Part of a small language model's weights.
Size: 20 layers, width 256, 4 heads of 64 (1 for keys and values), MLP 1024 ReLU, vocabulary 2048, 15.1M parameters.
Architecture: RMSNorm before each block, learned positions, no biases in attention or MLP, untied embeddings.
Training: a variant of Adam for these matrices, 313M tokens.
Each number is 200 + 40 x the weight over its row's rms, rounded and kept within 0 to 999. Layers, rows and columns count from 0. The size before them is the row's rms in percent of the matrix's.

# layer 9 MLP down, 256x1024, rms 0.0567, rows 224-250, columns 256-511
098,196,167,147,140,201,203,257,209,199,118,154,239,210,220,217,210,179,262,133,205,138,173,241,180,195,244,196,170,240,286,133,254,137,152,204,201,227,178,127,199,216,214,216,249,204,238,102,209,112,146,190,169,191,211,183,187,189,257,188,227,202,177,219,171,224,180,127,198,127,219,144,240,169,271,218,198,123,315,198,141,195,216,174,160,208,163,243,212,207,201,161,219,167,170,174,238,198,228,161,281,194,277,147,225,166,222,201,205,202,188,159,206,217,196,180,226,231,274,218,241,196,160,127,254,234,253,202,163,126,223,160,222,153,259,126,230,234,185,87,275,230,197,229,148,221,189,203,215,123,248,267,225,241,159,206,172,157,183,289,146,127,211,126,164,185,184,219,180,259,244,173,171,207,189,279,256,148,204,200,250,187,198,168,111,172,152,190,199,234,263,193,186,134,223,252,165,201,225,140,198,227,205,175,178,227,218,269,251,218,149,213,199,172,179,237,212,202,254,236,214,185,197,187,78,211,169,204,284,209,251,233,221,194,157,188,232,110,166,254,266,163,184,205,215,198,171,261,243,169,182,233,199,260,123,253,169
100,166,232,242,184,202,174,219,197,162,184,264,181,189,189,261,153,222,182,174,113,246,184,175,168,237,267,113,297,221,276,169,178,201,232,197,146,254,210,184,225,252,137,153,266,233,151,238,208,228,270,201,166,215,200,251,191,148,203,229,291,212,191,213,169,273,102,224,285,202,248,195,184,167,229,220,205,247,186,261,180,192,175,170,152,131,178,217,215,199,276,234,183,228,139,248,210,230,205,191,227,255,152,151,151,208,199,205,270,177,288,120,152,226,235,132,163,151,202,150,130,211,230,237,195,172,239,229,156,244,157,202,162,231,244,228,109,162,187,220,227,167,215,221,143,221,134,142,198,235,228,155,200,203,187,154,153,207,162,212,198,224,250,162,300,185,29,248,293,154,222,111,231,146,284,165,182,283,243,224,231,185,155,243,203,221,138,116,222,252,270,179,208,164,148,186,186,212,224,250,143,206,194,177,197,178,235,151,213,175,179,179,178,158,233,185,242,273,180,197,151,229,163,222,190,247,197,156,178,218,294,82,222,264,232,112,157,254,220,179,182,198,218,176,167,141,206,154,273,227,204,179,166,229,222,207,213
102,227,177,196,181,183,206,186,225,263,211,268,231,217,173,158,215,236,105,155,165,281,189,231,204,175,150,141,147,188,180,195,158,196,181,177,165,182,153,236,174,186,185,246,238,184,221,207,190,209,176,184,143,214,232,250,197,203,149,205,91,216,184,133,312,161,209,117,235,241,190,228,177,216,171,187,305,211,174,212,152,163,222,220,245,273,236,213,207,171,245,118,178,178,179,245,186,192,183,194,145,222,209,204,189,223,259,184,159,208,180,194,187,211,241,160,209,231,242,162,202,205,251,221,234,199,224,179,234,263,196,223,164,124,225,179,239,163,205,182,167,132,217,275,179,171,239,177,222,188,174,164,269,204,149,167,214,213,219,267,218,176,137,287,149,169,212,192,117,210,220,244,186,231,207,227,197,190,168,203,235,192,222,246,295,202,199,220,201,191,167,209,192,160,176,210,202,232,271,272,169,213,220,233,221,152,261,196,266,235,148,237,236,231,156,253,151,192,196,138,236,186,214,212,143,223,273,220,244,208,217,210,234,215,236,230,160,151,207,184,165,183,151,147,248,174,215,199,207,224,173,198,165,222,204,201,155
097,231,160,203,290,186,213,169,234,237,155,171,276,205,184,208,198,204,168,189,215,215,210,239,215,220,210,203,286,225,140,260,204,210,246,242,224,190,209,234,197,174,314,179,256,197,214,263,252,246,215,215,224,226,251,183,190,138,124,226,193,220,200,181,210,162,307,176,212,195,186,228,232,189,266,254,246,252,280,184,247,232,192,135,164,200,240,229,189,136,226,167,233,215,242,190,165,263,209,258,272,233,265,176,192,303,218,174,230,184,154,237,145,173,186,235,162,248,191,343,178,160,214,210,163,262,213,190,212,266,244,224,236,186,174,210,221,152,232,246,181,202,228,169,180,203,169,167,175,215,213,227,290,178,257,214,229,237,254,190,251,198,242,164,157,186,216,198,195,223,190,186,244,167,147,201,169,186,203,234,264,233,213,150,224,246,164,239,181,184,187,209,195,234,153,185,220,171,220,262,148,196,168,184,264,198,146,208,156,208,260,222,248,242,249,212,194,190,108,254,190,272,321,206,243,218,163,157,132,232,110,223,178,185,253,286,187,159,195,234,157,236,252,221,229,245,199,155,225,177,119,164,199,197,184,190,206
104,184,208,249,195,77,200,214,134,254,160,163,249,192,154,235,222,162,184,182,297,262,214,186,125,187,171,144,98,149,229,145,275,151,177,170,163,147,207,202,198,179,219,236,207,162,213,220,169,176,168,121,224,179,176,131,191,302,211,215,202,223,210,103,256,208,157,227,229,173,238,165,206,216,202,177,232,142,177,140,154,162,157,226,180,198,175,155,229,186,230,202,194,204,136,172,107,202,165,140,155,215,131,249,200,176,187,126,152,243,163,164,115,230,243,209,160,189,106,138,231,174,217,268,195,189,239,254,245,230,192,288,252,189,214,155,216,182,224,224,186,240,199,150,232,92,172,161,214,154,165,249,98,219,243,213,165,146,225,148,209,294,259,160,214,237,87,182,144,193,170,200,225,243,207,315,154,309,183,196,213,173,240,198,240,224,115,237,155,181,210,219,221,218,133,216,293,158,220,259,201,242,245,229,245,164,161,154,254,182,200,113,154,248,232,132,185,119,290,142,136,153,245,211,201,204,184,183,173,171,214,135,191,243,244,248,228,161,167,157,164,155,193,176,180,147,145,127,199,152,219,191,139,168,199,193,187
090,150,193,174,229,229,233,188,178,182,208,229,249,199,197,171,213,237,172,231,201,206,179,182,243,115,217,226,181,202,145,170,247,195,201,179,199,260,192,187,222,187,213,200,248,209,228,227,196,183,232,187,202,215,178,176,147,250,246,207,255,215,195,208,132,201,231,232,203,163,190,162,166,173,230,147,169,223,242,171,223,193,242,194,212,156,193,217,166,192,182,204,217,211,157,215,190,200,214,211,202,184,220,189,161,153,203,165,168,185,218,181,251,250,257,213,202,194,127,208,188,194,170,247,204,233,188,231,172,178,241,213,243,170,194,264,194,160,256,208,259,269,271,206,197,253,209,217,198,271,192,204,245,207,194,140,176,183,223,160,176,201,198,179,198,240,199,235,254,153,188,152,246,167,203,170,158,197,140,260,174,227,191,187,151,273,204,180,212,261,244,165,238,207,178,217,184,204,133,109,148,154,156,292,246,226,181,250,191,184,320,259,195,161,213,182,212,181,204,201,241,205,188,253,205,192,115,180,223,171,155,192,208,272,170,232,218,213,226,282,163,250,170,200,155,222,239,213,143,155,173,166,179,198,168,164,230
088,233,131,225,262,249,136,203,179,226,177,220,162,204,206,210,161,143,283,179,111,189,168,192,242,176,263,221,184,220,201,199,220,245,190,183,207,210,235,242,165,189,184,180,253,237,246,232,154,188,175,262,165,226,187,210,221,134,247,209,197,263,232,204,215,246,244,273,205,118,224,156,218,270,231,278,216,181,196,189,186,197,227,176,206,213,201,265,262,223,153,235,248,150,251,207,234,246,229,257,219,202,210,224,231,200,240,186,279,173,255,287,221,254,185,220,244,203,228,130,130,237,218,248,267,239,107,227,207,204,200,297,141,176,233,221,193,201,220,190,155,210,210,215,129,209,239,261,193,267,222,240,150,110,159,289,189,222,210,275,184,142,245,176,229,185,200,207,228,245,211,138,182,190,237,257,180,203,286,188,194,182,228,204,267,195,151,193,227,209,247,167,186,240,202,178,154,200,144,156,222,224,197,145,142,236,212,253,216,185,158,242,217,180,199,161,244,243,207,184,272,223,187,149,181,211,211,180,193,236,290,221,207,138,128,181,192,215,243,202,211,190,228,192,207,180,222,216,190,156,300,253,204,254,139,200,204
096,146,239,125,198,166,200,221,165,198,210,182,143,199,214,261,116,217,256,258,225,183,175,228,234,185,239,175,256,267,277,146,157,178,166,213,209,262,177,230,213,177,255,252,187,265,208,164,168,147,268,276,211,187,104,199,226,149,201,142,183,156,167,183,234,201,193,204,226,215,167,256,189,154,178,309,183,264,246,176,253,246,287,231,184,214,240,227,147,253,214,249,151,231,190,217,204,162,226,287,140,175,232,251,205,192,198,227,238,165,159,186,232,179,230,169,212,253,311,226,232,217,195,212,198,247,195,170,165,174,211,194,287,236,268,269,257,179,192,162,169,218,215,253,225,194,202,197,263,179,150,187,200,194,189,152,251,180,147,154,191,253,176,200,206,183,223,169,232,212,238,242,226,263,207,264,189,263,154,246,207,219,204,214,182,211,258,213,182,181,140,222,291,296,170,216,180,168,154,157,278,231,202,130,153,146,126,167,146,168,194,257,151,174,196,189,201,265,193,231,199,155,274,194,216,224,212,173,251,162,192,198,104,198,195,232,249,154,209,202,224,201,104,232,160,139,173,182,200,178,262,193,188,199,205,210,155
099,190,199,198,148,180,198,179,226,155,129,201,192,205,123,184,213,178,208,199,234,220,233,199,179,222,195,209,145,182,209,107,281,137,210,226,207,201,212,140,202,203,168,247,229,156,155,122,203,112,153,167,185,166,198,183,283,282,238,149,119,172,213,176,127,198,197,165,231,241,240,169,219,239,277,117,205,178,182,221,156,167,221,166,240,215,267,157,202,187,231,162,214,225,190,213,173,207,149,191,231,226,206,204,185,223,199,192,85,203,228,248,224,152,209,220,181,251,181,207,127,218,221,171,207,214,233,215,218,187,198,210,213,154,197,173,210,194,258,240,181,283,206,301,190,190,193,149,219,227,221,176,204,202,167,200,191,222,172,158,261,281,216,193,267,242,171,193,266,204,209,157,188,247,241,206,163,239,212,235,217,209,187,161,236,144,214,253,179,213,227,156,163,268,154,275,159,239,241,195,239,208,135,227,186,95,212,116,221,209,271,184,204,175,197,199,200,180,138,197,185,237,253,219,161,177,168,216,215,192,195,289,133,250,237,227,203,146,185,178,187,135,267,116,169,309,155,235,228,178,195,240,157,155,227,256,200
095,194,264,233,232,172,167,177,200,179,221,64,184,202,228,270,206,175,131,191,165,252,247,141,185,192,195,160,238,239,194,193,203,264,213,181,181,179,198,271,232,295,119,208,186,157,93,276,172,195,179,254,86,286,226,194,176,176,189,281,223,194,196,246,295,241,198,204,222,148,232,232,182,186,137,187,259,269,229,187,224,197,148,152,205,173,161,205,230,170,212,167,120,166,236,187,188,170,262,225,186,190,248,145,132,177,189,165,215,234,131,234,239,219,163,204,210,215,220,243,113,230,179,178,183,191,189,252,196,244,152,233,190,205,174,179,225,216,208,246,214,185,202,182,157,200,216,152,167,219,202,269,215,234,216,259,202,260,244,185,208,233,203,166,175,218,176,150,193,233,240,198,207,193,210,110,204,159,186,209,247,213,222,210,248,196,232,229,200,176,214,211,183,201,131,231,172,193,148,135,154,170,162,189,206,196,186,160,91,242,149,278,207,183,225,174,172,250,205,203,162,261,198,228,253,225,157,255,195,186,151,210,195,189,216,141,210,282,148,266,177,162,197,187,93,190,285,193,197,226,202,184,164,187,168,235,253
103,109,208,165,174,219,244,204,159,200,190,177,254,203,194,178,177,126,130,164,203,182,201,231,212,185,202,284,184,194,229,204,173,230,159,238,177,195,211,161,110,170,229,193,154,265,183,235,241,190,273,265,220,197,186,276,143,281,167,238,166,219,223,188,263,198,154,141,236,247,218,156,130,172,201,186,205,193,149,168,217,159,233,217,243,97,171,237,278,228,218,253,170,218,211,199,220,266,237,197,211,226,270,186,166,207,179,173,182,191,196,155,225,172,229,159,196,208,174,283,183,169,135,240,245,200,142,222,206,311,220,193,185,212,101,241,202,173,225,148,205,232,165,178,123,217,140,177,180,184,245,260,209,230,199,192,158,161,162,186,254,205,263,157,214,219,200,214,170,231,216,186,151,168,221,73,215,141,231,230,250,203,185,194,154,221,272,125,303,321,187,168,137,164,179,252,192,233,193,176,110,173,176,253,242,141,169,208,222,172,132,194,339,119,222,215,126,189,133,286,194,153,175,258,229,207,205,164,205,221,244,198,184,241,272,182,295,188,203,155,169,173,213,195,191,148,194,235,180,212,189,221,202,202,216,227,171
087,251,184,178,186,184,215,162,165,216,216,157,256,215,251,219,207,140,171,225,138,180,162,155,225,230,212,201,208,256,214,228,177,166,190,199,241,234,222,152,180,193,251,178,286,197,133,178,137,196,209,243,100,250,143,222,204,163,183,223,168,201,243,251,280,208,175,200,163,237,188,242,227,194,191,202,146,257,228,173,170,202,217,219,247,147,207,276,241,252,208,155,180,209,246,246,182,170,176,153,234,189,232,189,259,182,229,199,223,170,236,240,228,210,80,164,226,278,239,188,167,252,169,273,236,202,182,174,207,221,182,201,243,231,170,237,144,251,242,221,206,230,260,228,164,237,189,108,227,202,286,110,238,228,189,206,131,206,167,190,102,232,229,242,248,221,173,162,191,249,227,264,219,189,259,206,163,193,211,173,249,247,214,183,98,204,275,164,194,217,189,211,219,186,138,236,199,232,173,188,225,228,241,235,156,213,248,197,176,162,171,289,197,212,213,220,173,223,188,201,184,281,232,157,196,216,193,168,175,153,235,146,234,131,193,189,166,233,229,254,164,203,249,222,235,201,230,193,136,269,188,193,188,263,208,183,169
102,197,202,184,199,287,233,181,265,153,145,219,246,197,195,188,184,206,185,142,197,200,176,230,192,229,233,202,252,124,230,208,151,278,259,190,325,170,161,164,214,226,129,182,187,214,193,215,191,130,191,147,251,167,261,193,157,136,195,221,254,240,176,222,220,204,241,162,236,169,132,244,228,225,192,187,141,235,157,218,192,246,148,155,171,196,199,206,210,170,185,235,185,190,180,200,207,149,212,203,258,75,226,184,89,223,158,191,229,242,194,152,172,227,198,225,194,153,162,198,261,242,186,142,190,214,240,153,175,225,190,195,244,217,243,123,180,280,203,161,222,208,203,193,189,221,154,218,209,182,221,248,173,199,201,271,160,235,248,169,155,169,210,231,154,277,254,181,267,210,219,151,222,163,206,184,177,288,258,192,246,209,218,187,191,231,283,183,191,185,191,175,253,255,219,208,168,194,235,204,171,156,172,254,237,282,185,187,305,233,148,252,133,198,255,179,193,92,311,206,126,237,175,219,180,196,159,157,245,155,262,224,126,159,267,203,200,207,113,200,262,201,164,183,159,220,130,169,169,166,164,192,136,211,164,182,255
103,151,147,102,119,193,136,194,207,228,253,213,205,208,189,191,189,210,149,251,182,218,207,174,268,175,197,232,202,193,121,205,308,259,149,217,200,201,204,107,205,160,223,225,234,234,157,188,223,136,161,224,207,224,210,181,200,125,180,219,132,198,234,214,251,278,182,261,151,220,253,281,229,214,145,204,210,250,203,134,201,221,197,180,173,237,230,235,167,198,214,223,159,240,242,240,253,117,218,196,178,172,229,210,213,198,178,204,126,149,226,270,212,271,236,244,190,175,235,186,185,243,197,243,265,178,250,220,168,250,267,231,164,224,165,240,213,306,208,177,233,161,213,168,251,224,195,239,174,210,284,148,288,212,221,211,210,168,240,223,191,234,121,241,169,257,183,218,191,200,134,178,247,188,229,162,176,217,140,257,228,229,183,159,179,228,194,148,211,214,169,289,164,204,176,175,146,227,176,211,180,206,234,182,271,89,212,231,125,173,212,223,213,210,142,172,138,138,248,227,152,230,238,232,161,184,204,172,254,219,215,266,223,216,232,189,184,293,207,231,256,216,173,210,189,141,257,188,248,238,186,211,155,243,185,224,176
096,138,181,258,151,184,126,205,158,217,227,205,268,204,226,123,201,183,227,224,233,197,237,139,189,199,161,277,184,209,170,178,133,186,111,202,152,169,136,163,216,102,251,201,175,226,208,206,183,234,213,145,151,144,160,266,192,187,258,295,158,164,204,197,182,236,207,177,185,181,269,243,189,140,169,118,309,216,162,188,153,158,172,231,197,243,188,268,150,156,143,217,200,199,227,156,218,269,172,251,162,200,138,165,227,180,178,261,330,164,219,202,262,212,139,169,196,111,178,237,228,146,167,204,193,229,82,198,238,198,194,93,225,170,245,174,188,250,203,190,234,175,182,154,241,168,237,189,232,211,188,211,166,119,167,218,185,239,142,177,203,224,233,235,214,218,227,208,201,189,51,192,152,131,162,180,177,265,262,187,143,242,207,185,174,181,148,175,179,257,195,210,270,186,168,221,196,115,177,145,237,186,206,281,165,229,208,268,230,248,279,167,218,150,196,157,229,204,247,150,164,156,113,198,240,269,149,195,206,163,182,278,191,275,140,126,182,260,205,198,170,135,206,186,148,170,68,223,261,216,226,215,162,133,150,207,201
100,250,162,203,232,244,138,159,245,201,188,175,202,188,236,169,203,170,191,205,132,236,227,259,225,182,281,163,229,224,195,188,216,195,204,226,208,225,167,170,164,209,296,239,212,155,224,128,216,180,264,244,202,207,223,125,262,168,271,204,190,166,125,174,227,211,202,112,200,231,188,202,177,136,211,285,206,234,219,130,244,212,165,193,202,180,201,220,208,139,186,210,208,197,138,245,175,177,153,213,256,257,226,186,200,223,199,119,250,231,254,194,135,174,175,237,263,173,201,185,235,228,156,205,103,209,142,204,193,221,202,142,250,248,260,185,212,162,205,233,215,165,215,218,248,142,142,148,243,230,271,133,170,216,51,202,196,183,196,188,165,251,248,165,236,201,245,159,192,224,242,226,217,198,259,246,227,213,210,224,227,180,236,199,224,140,178,244,221,259,166,203,189,196,248,258,174,226,209,162,201,223,195,195,136,204,203,133,230,78,239,198,226,169,225,261,199,215,250,159,181,182,171,207,203,232,229,175,169,221,199,172,227,154,232,248,205,104,217,194,198,247,262,286,248,312,161,214,220,229,145,225,194,172,205,199,230
102,195,153,241,255,167,218,188,201,181,221,193,205,195,152,180,227,229,148,211,200,215,183,249,227,239,243,212,182,173,320,194,194,166,175,210,182,137,221,247,142,230,147,117,135,200,259,151,213,245,225,221,214,174,190,235,184,194,215,213,279,151,124,160,224,118,201,227,106,240,176,175,211,134,202,223,279,211,273,233,199,255,229,153,148,191,212,209,176,292,181,162,212,207,187,194,209,269,183,190,223,221,167,227,186,209,175,186,171,181,207,225,183,104,166,91,182,140,165,154,287,212,265,158,250,181,220,225,151,179,158,170,207,180,140,217,206,201,185,176,202,171,208,166,185,169,181,250,224,256,191,184,186,225,283,244,212,232,197,156,176,156,234,209,189,165,239,234,210,230,155,228,139,217,271,168,119,120,211,117,171,213,155,198,135,181,271,164,158,193,108,258,195,261,271,225,201,240,165,156,258,250,218,208,225,242,199,76,270,239,189,219,139,262,160,166,189,176,200,209,209,184,161,255,167,185,222,226,252,215,276,184,312,97,239,122,217,140,166,171,207,183,164,229,216,291,202,217,222,151,195,208,150,212,207,192,250
106,182,172,191,251,158,174,221,257,196,215,167,254,187,267,138,215,242,256,179,213,150,174,220,243,196,220,234,195,227,150,208,191,171,167,240,252,159,190,232,146,150,240,243,198,193,189,211,157,179,171,153,222,176,292,202,201,154,202,169,214,159,136,250,210,185,183,164,163,232,118,243,264,247,150,175,145,245,164,206,96,206,194,209,312,189,247,190,220,203,158,225,226,153,262,183,220,135,192,209,173,159,172,269,157,183,106,147,256,230,138,237,216,211,219,195,212,240,199,176,300,212,222,125,155,162,131,165,198,174,211,232,201,238,208,216,201,187,226,212,151,233,204,195,200,213,210,124,252,170,154,137,232,274,152,204,270,247,211,149,168,238,231,231,220,231,324,223,203,191,160,245,154,175,236,209,198,69,181,174,219,225,216,192,251,215,215,268,196,159,126,206,220,186,219,212,269,266,208,166,154,158,248,256,152,215,185,254,223,182,173,207,179,188,183,180,165,254,220,231,217,224,251,243,252,201,253,227,237,201,188,169,124,184,168,198,190,152,260,178,221,258,230,116,206,198,243,165,227,310,208,185,186,230,250,219,200
098,148,309,161,171,176,219,229,294,225,153,258,289,207,200,117,157,236,160,212,200,216,238,202,156,96,94,201,189,136,127,202,222,189,254,191,270,211,175,207,184,143,170,246,227,232,221,207,123,215,241,211,186,239,186,279,263,192,174,191,221,261,156,159,249,328,246,242,208,222,234,274,126,248,222,241,226,153,124,282,195,165,239,209,221,151,205,195,190,232,207,237,133,218,225,213,233,150,215,198,183,252,204,198,231,263,174,187,46,256,206,238,172,171,151,231,170,208,223,159,180,219,159,258,220,178,174,256,181,212,269,176,216,183,250,218,240,217,245,132,206,220,188,233,140,210,228,176,224,221,149,193,180,175,217,208,193,200,248,263,179,301,243,171,225,149,199,217,207,170,208,146,202,156,223,238,231,253,131,184,208,230,218,205,196,240,156,237,202,249,287,206,238,168,275,152,178,210,160,150,231,213,187,219,235,160,220,224,157,226,219,183,273,140,221,225,258,225,236,196,213,277,160,209,252,161,186,245,265,252,209,186,192,245,231,153,166,217,247,195,233,171,158,202,264,205,257,208,205,233,198,188,153,258,263,169,226
101,210,222,160,260,115,200,181,177,186,199,139,197,201,221,153,184,133,196,140,197,194,196,190,221,163,172,212,208,181,193,224,142,194,162,231,215,207,140,224,181,195,175,163,182,160,207,106,244,207,231,146,149,209,211,188,179,281,206,223,227,241,183,204,248,164,210,216,174,236,259,161,195,200,144,196,175,196,151,176,202,168,266,237,196,169,218,140,224,195,147,217,167,252,199,190,250,192,226,242,169,178,209,275,215,189,197,173,313,197,190,204,224,248,210,213,206,220,248,196,285,260,260,235,192,147,259,176,204,151,218,111,83,185,173,180,198,186,130,174,185,232,201,280,127,144,185,231,275,246,207,214,177,157,301,241,174,221,233,215,230,159,164,173,127,191,315,123,285,119,257,232,216,207,141,273,222,214,204,194,233,254,200,221,215,227,217,185,169,230,229,243,221,164,112,196,221,210,247,161,208,237,173,270,158,128,159,221,285,138,235,184,241,282,174,221,200,217,165,150,200,196,170,156,208,205,164,239,245,237,192,207,186,248,130,206,165,202,251,267,244,218,126,216,140,205,169,199,181,128,178,236,162,125,202,215,156
105,164,286,187,117,247,213,197,223,262,219,232,175,200,207,186,203,201,264,267,185,259,246,183,233,165,203,202,219,203,264,222,143,212,125,236,181,278,196,159,193,189,186,241,193,254,277,210,231,187,150,225,195,193,175,151,136,214,224,204,260,232,206,200,144,303,200,179,234,202,136,209,236,193,181,219,219,220,228,187,169,224,185,242,169,162,188,257,179,217,212,185,143,183,136,217,231,239,145,183,170,120,264,202,253,197,180,177,208,256,198,247,224,218,228,167,186,197,227,140,209,176,162,194,264,204,276,196,180,184,219,204,186,226,241,247,206,232,226,160,255,193,185,203,143,188,226,183,137,135,231,191,162,219,188,225,110,178,168,143,269,186,208,191,217,198,148,169,266,158,158,85,167,239,174,174,226,291,180,168,183,231,183,187,68,217,216,250,170,199,270,271,309,217,163,203,281,182,148,150,203,226,188,157,166,217,161,152,170,217,221,258,178,232,195,138,154,136,198,202,195,145,185,139,235,259,179,154,214,199,146,197,176,204,169,141,196,158,224,260,159,186,217,136,218,174,203,175,211,236,199,179,180,177,215,166,184
098,204,160,209,110,227,156,241,157,172,223,241,154,215,222,203,228,228,182,229,251,117,233,260,243,203,209,172,178,284,124,208,142,208,252,206,253,273,243,219,199,191,146,188,210,191,211,231,206,157,238,208,216,254,167,218,308,221,263,184,157,156,207,158,224,204,176,217,228,276,193,195,159,155,128,270,166,175,173,200,226,193,220,145,160,223,213,206,245,204,209,260,193,195,172,245,204,214,192,202,188,188,151,189,198,158,163,248,174,255,151,207,215,129,268,195,207,176,180,181,178,181,242,188,289,186,223,202,191,256,214,128,205,202,205,207,253,129,179,227,177,268,243,107,270,236,215,277,235,177,162,259,162,191,205,130,198,181,198,218,220,156,206,198,218,264,187,229,147,211,174,200,128,202,165,155,240,169,140,185,156,226,196,183,216,146,223,171,210,172,165,265,165,237,222,170,159,213,190,135,228,198,169,206,183,125,211,174,249,165,207,155,242,179,189,178,225,176,118,257,262,217,142,180,175,127,260,243,240,152,187,217,154,207,191,243,187,262,284,223,191,163,201,225,193,334,257,249,150,142,172,212,156,218,182,191,188
099,225,247,237,195,241,225,184,188,202,225,149,174,191,214,212,125,178,184,214,161,194,183,197,193,199,164,241,262,275,141,201,204,205,153,169,183,180,199,211,202,181,251,286,240,194,177,196,221,153,187,171,191,126,183,170,273,240,170,272,198,176,209,214,178,203,113,189,229,181,160,268,155,225,207,182,217,209,168,217,277,300,231,153,143,144,189,181,204,184,175,183,195,252,152,242,231,239,184,214,131,154,232,171,193,203,207,156,101,185,250,168,251,185,191,225,244,181,125,193,233,216,215,127,258,199,246,227,184,168,134,184,161,137,240,278,163,185,181,204,176,128,192,198,214,204,213,218,190,162,220,122,257,137,225,140,222,232,217,148,197,169,237,202,258,179,193,222,252,159,263,203,200,165,194,118,240,164,189,221,223,216,170,185,207,224,173,215,197,237,237,162,208,262,241,254,205,210,196,152,232,216,231,191,224,202,291,202,223,252,207,219,197,190,199,206,254,210,206,147,192,128,205,181,217,141,207,202,207,216,276,169,256,213,128,160,168,165,176,219,201,233,225,179,184,225,224,205,322,209,261,235,248,234,217,185,181
102,208,223,228,280,103,177,242,196,117,162,200,222,205,188,132,170,255,256,206,178,149,204,205,190,207,184,162,275,204,202,220,247,209,240,202,226,182,181,170,228,205,191,159,217,194,228,213,268,155,277,184,215,142,186,123,146,172,144,166,154,185,148,156,172,237,162,212,160,233,223,149,188,134,194,168,228,239,222,163,195,177,166,120,214,194,201,192,152,177,178,200,215,197,202,148,234,160,172,233,200,210,167,185,254,136,256,215,222,81,195,179,150,183,164,107,180,140,198,190,182,179,192,157,209,273,158,215,242,186,146,254,268,207,221,123,240,305,161,234,245,157,165,152,220,163,250,255,195,264,162,211,179,167,166,177,169,225,180,199,156,206,127,192,207,128,276,202,210,212,188,243,154,150,125,186,179,248,308,178,138,206,246,232,85,210,223,227,204,227,217,294,225,284,213,242,190,190,120,228,242,186,204,216,161,198,238,234,177,279,190,175,190,178,229,174,181,198,228,209,187,158,166,184,174,206,196,187,234,185,209,183,283,147,167,235,168,226,242,160,225,241,240,250,217,248,156,170,180,186,217,169,209,208,164,169,163
095,234,171,119,180,202,249,158,226,191,235,166,233,200,238,142,130,220,240,178,126,150,173,189,242,222,134,314,240,227,207,179,220,196,264,241,131,211,240,156,197,240,183,201,231,180,137,192,109,181,160,194,190,206,227,194,106,187,156,173,213,172,191,260,219,226,219,165,231,119,269,241,270,154,190,162,218,163,206,199,227,275,246,168,291,149,189,275,212,247,211,129,229,181,206,221,214,225,203,241,212,188,228,158,185,216,237,176,167,263,183,200,251,242,171,286,206,156,270,202,190,277,184,277,215,140,152,250,139,153,235,175,202,216,200,234,193,225,207,174,206,171,215,205,193,168,219,156,176,271,214,75,175,208,192,150,168,281,179,104,143,238,254,180,156,187,264,204,254,175,204,299,243,231,209,269,224,201,204,223,169,229,228,206,114,199,148,140,242,265,172,189,185,228,244,198,249,276,210,175,188,164,257,245,173,237,238,294,196,187,176,119,180,250,183,208,181,227,239,187,224,220,187,184,198,173,251,189,278,244,163,255,188,183,209,217,158,251,218,217,205,203,209,188,177,214,144,216,221,191,181,202,201,252,213,300,188
101,266,179,239,180,242,201,142,216,206,194,211,277,206,219,214,229,150,240,130,219,136,195,187,234,192,203,194,167,186,245,252,204,220,207,214,180,209,151,181,209,151,169,136,111,199,166,226,205,278,181,226,203,215,233,229,222,134,224,291,245,140,222,243,191,237,224,259,222,132,196,154,251,230,202,238,172,200,169,217,135,213,197,197,184,185,187,232,186,220,184,205,209,246,168,192,193,249,238,207,219,134,154,235,133,268,180,230,196,171,164,193,186,195,205,233,258,131,223,230,248,155,217,250,163,194,220,198,206,253,207,227,180,238,126,130,194,167,207,209,244,224,195,178,192,194,172,181,261,189,275,220,243,222,172,172,160,169,139,111,145,149,255,151,189,232,101,173,214,224,262,246,141,200,252,177,236,218,272,199,208,245,198,199,178,187,195,209,184,184,196,276,132,127,256,235,225,245,199,196,241,297,206,173,164,267,182,184,145,257,114,281,197,189,189,220,179,208,208,299,202,218,195,192,216,205,198,169,160,255,236,214,285,152,149,260,168,270,212,157,233,235,275,186,204,210,221,171,123,195,214,229,224,273,258,223,164
101,255,133,198,211,197,151,200,200,200,131,175,140,203,194,184,184,184,239,193,176,173,253,198,205,151,210,194,224,192,123,130,143,138,203,170,265,194,225,155,250,304,193,189,167,244,227,220,166,185,186,170,218,226,197,250,128,211,243,200,189,233,186,193,234,201,253,174,237,261,175,237,178,177,173,229,176,224,204,196,168,205,200,239,178,124,182,116,142,202,151,269,239,203,186,159,277,226,213,121,189,114,230,195,211,189,227,201,276,211,247,177,217,141,235,241,201,236,164,256,182,194,202,274,161,222,175,216,108,171,252,199,211,251,151,182,205,271,199,266,218,252,225,179,185,217,143,233,250,145,161,206,140,237,169,115,183,214,249,294,192,234,194,210,246,239,291,186,266,174,198,209,209,131,194,156,202,250,210,149,138,161,229,242,216,184,189,84,193,188,278,248,172,218,240,184,226,241,132,252,312,268,208,207,204,150,266,213,177,211,237,149,257,178,185,162,231,189,208,156,233,233,147,161,269,128,195,138,181,140,236,177,123,87,246,178,160,247,149,232,202,232,176,189,135,266,144,230,251,194,168,160,196,140,135,220,218